{"num_hidden_layers": 8, "hidden_size": 320, "num_attention_heads": 5, "num_key_value_heads": 5, "head_dim": 64, "intermediate_size": 1280, "vocab_size": 8192, "hidden_act": "squared_relu", "norm": "rmsnorm", "norm_place": "pre", "norm_eps": 1e-06, "positions": "rope", "rope_theta": 10000.0, "rope_fraction": 1.0, "qk_norm": true, "attn_scale": 0.169, "bias": "none", "tie_word_embeddings": false, "parallel_block": false, "extras": ["capped logits"], "init": "orth", "init_std_qkv": 0.0283, "init_std_o": 0.0, "init_std_up": 0.0283, "init_std_down": 0.0, "optimizer": "soap_variant", "learning_rate": 0.00359, "lr_mult_qkv": 0.4, "beta1": 0.95, "beta2": 0.99, "lr_head": 0.00907, "warmup_steps": 127, "schedule": "wsd", "decay_fraction": 0.663, "decay_shape": "linear", "final_lr_fraction": 0.05, "batch_tokens": 131072, "max_seq_len": 512, "doc_mask": false, "train_tokens": 293100000, "max_steps": 2237, "dataset": "wikipedia_en"}
Each number is 500 + 50 x the weight over its row's rms, rounded and kept within 0 to 999. Layers, rows and columns count from 0. Numbers have three digits each. The size before them is the row's rms in percent of the matrix's.

# layer 3 attention key, 320x320, rms 0.0459, rows 213-254, columns 96-127
092:464453498443465484553490419503484589501454517445513491529452388506475618443557557539488539574594
117:466442469567584506494460507500476538589575487551541553526447464515476554572548460511473515519442
103:469509513502441520567511484501509508430490529474467503547463577561441473536512439482556556453477
108:469539472497599486371563582473526390542566424574539476450474466567503493518431382492524497482544
111:504471568550536391562583471448461456523499489446443491534438477560429468546562479558534457532573
110:512598505514501451546531563520486478485485529549498532516587451497413528516459520538534428514434
105:554550544491630464496473454485527471483464411529521520464440448532529448447507491444445442497500
112:540456514518612389461501475421465519602539420545546528539538436467465398532571382431501531463570
108:606493465409490486527400424487507570565469501488485406522450525491513530476546374544471434560510
106:581563518521547504479567416492577562557509508621520539549495506533441382483454455438600475425541
092:547485443384449463501439432508519526520464510504463474479456495444571569468493548486394473549446
088:513529554517442449523507533471449446556603512470519502528433363501462574508421441474453495521453
083:557367517469544518440485565346538567485471475534521486526490501465461477483509530553477430502534
086:476494590524600449603481505457582471484482459503539556492492490544431453494433484516445518492483
095:533452517508436587555421510534469498453672512516464547516479466414549487447488431491589437617498
092:496533532490492514532479425589472500479521508530557496450553353470502492437457420541483465535477
090:554558561414473623493536439578487536450536528526452485461502419397471466495529528455468525566531
082:441515492503504471515550472448513484491445481606559471501461479546529538478490458503445592484518
076:455443547516449367469471477464396495589483480586393499546515536583444536526545384544567461487506
085:558560533471544464551541517483524425533416528591589607474472428560543561438529487518392589532561
092:497519528608535533506445430448551584555549511415430429535555604533406490532596436548512576544461
084:526581447500475501546482489439477545550497480474529522399521545508540480440627543392571555441492
087:495445438487472533525509430531453582521493565523502559491517417437514536440467495557507459423538
094:554614518507436545556527574448560523482591515481532463472485526621425563571529523443553534430565
110:489524472471412599534403533548473584543545440452488505416493547558555539523539535511511492552489
090:486446493479522515558426525446514525613453445541526515420550544466455511511494526538524527490485
093:484517478537500434458538544475549447511522405461535409523512615536423449576535432528546495441494
104:540498480591682498468628526531415510528506456558502520488492393480526453475531517535502542535540
087:465453519505558518565605533472413422527457546560458567506557506513532448466533439486467484464479
116:499482507497649455567421503481530460558529461524636528527518490459539473458534498565539528469530
082:526534513520596428483510532461492417444423504572443531476491508563517488463501501445509558449508
106:517517432522624501465553585509505477559502399488545516487567581465407474559523475542525532525489
096:551486489502554464517562548475588416510490493604523640512596466540421511448570455492472451481526
099:447474454430354512496488444454606556602594448477511435575593400500487569498524516438454427454472
108:544528633598581470476487507453584394418526462492507506445480495583458478525425481495560485451558
114:539534468468525472514505471554423365471492423510476500398570579462547540508563536451408504508456
108:575533459561533497495549543484430507575442541499548516522630511491540484496504397452518467457536
113:450524436447412490497431494529491510457556508478392604522497459551421549435509540529485500597529
116:543566564530644470503534454564455425484494534496547456504388594438421405559506430518521529541550
105:579600456519482586418489460508394504489557508404514487442504519491588508489499481542529493548469
102:402512498510494578415458514562487474459555532473505463431395430478584527427516446513495586461476
110:557553564506619477458553536542468405430435520570536533488469519481498466516546454476496539553494
# layer 3 attention query, 320x320, rms 0.0432, rows 214-254, columns 96-127
116:460567411503458499579550450476500488536543475575554526519531465533523466487507461524496516508586
111:582441521497494442486470586509527472534451390456503444479586499530474554535604463435381458466433
103:455598508514522500587514457501504496476584439541479431494539489521480463525496496482508459577589
103:426611482566497554456478522630564575494537493534513477521463481410500487490448507504519486532531
097:473566544460420511492417516453459552432488484417498478486464477525555402522501569440523561496563
108:511509415480497472492459445601408451526438574533484548580477507502543475528464484509578483488463
123:509582444583541497474422454598587494491566539484548515546527586554486350461480592521517524482561
121:603476408458578527461463488506501595471540592430428584559524503465523445488516576515561496521493
119:528514460507543499448481541503575537493520570500534575514520554452482429485498518531503579457439
108:502459435402404534560543441398403513467526451481485499501511533521539584423490476549518486480535
092:582456554442521557422523363542563454414476550529462609607406545520525539449571504529492504516512
094:569506627507421524428520468512559523448489501472582592507470503471595548445500528535496473483539
100:479448393474473535516495529419446484588545525467532461541572455584466477499504510527504509488541
086:549429510438519526511510457545516493507462455460495537536490502513615592458525569461501507510487
086:530449464438496437493514491432548478439533483535521530530513451640544548530464519440498525476427
108:459488464560456497471467505545506546486479433498564481524489499489548572566493437509430528566464
098:444476521487498531490529502534445480532487515510518494454486510471392538528519517485472517573536
099:544457417648460574418479560455458579506443477506497459518451456522494484489549459514616400450468
092:435532507569518527501524403582518455534557435473614440550527450473503486523415471515502493651571
099:514536439489519573428557545459491601507445431497548469387468439520534558432527444505476504443484
106:459579529501577520526522575374469423465492436502476426544523415531460549497534489519442577528484
103:523498535535538448540557589446460499527523607485432557473478550445505478548489538468513461490479
089:461548461595453479445507546451542448480544464524627440435531432556442451528518492515470563552523
106:443505493457512485445561557592458415443521492581514450591477418461542552520449511511456414526614
105:481479543543445507437470498536537516493545484582572484493583465530574580523514477435532466524472
102:528484472501584548509493543500447454512464496526601464525686468471524467516531568528584576489565
149:483555507548443466540588502563448398458500548490437551568467545434413460560501547534526574402483
105:494478502560493433487589528470477498369403560486487529462518522491587412552500566495502548370431
110:510495497479441445517490469440535456403582511513531531431585567591546466446534516480467546494423
103:428533452521407526482575590568463404503450561489478445451531460446475454536532524563474597434532
109:500524432502501476469514544493513504460446551515593531506544579550492469465439489512498415537600
102:505467467526558450519453440540546501472550537482540488474501529485542399564516560582511554480471
098:494527471544507506492489430486428547493508485472540596516543444409507494548453474510483495481483
102:483467556591500422524513531547525388555501493565523415533484491552427544474510547451439464488437
104:536522410491546491448418547454510553441538385537415479468542519578500525473515520472510530496545
114:567509475468505471522544557568470465573533469445580476460547511541549440425520490508543565531584
113:468460515466390514512514526501466600514447498501574508478538563417476539566544535467418495540467
097:554568471569524528548434494540508428564413484515443371495463543501463468540495463565545557462462
107:492471494522388536497507435542503497483379520497498404525489456471529515457442499565499462571473
117:505442559474548527581504452452440527494494395484486459489375482485534533525594496471496524488482
106:377475482492563543495407510622517514471496521504440526503526574464558492485440405539482542476437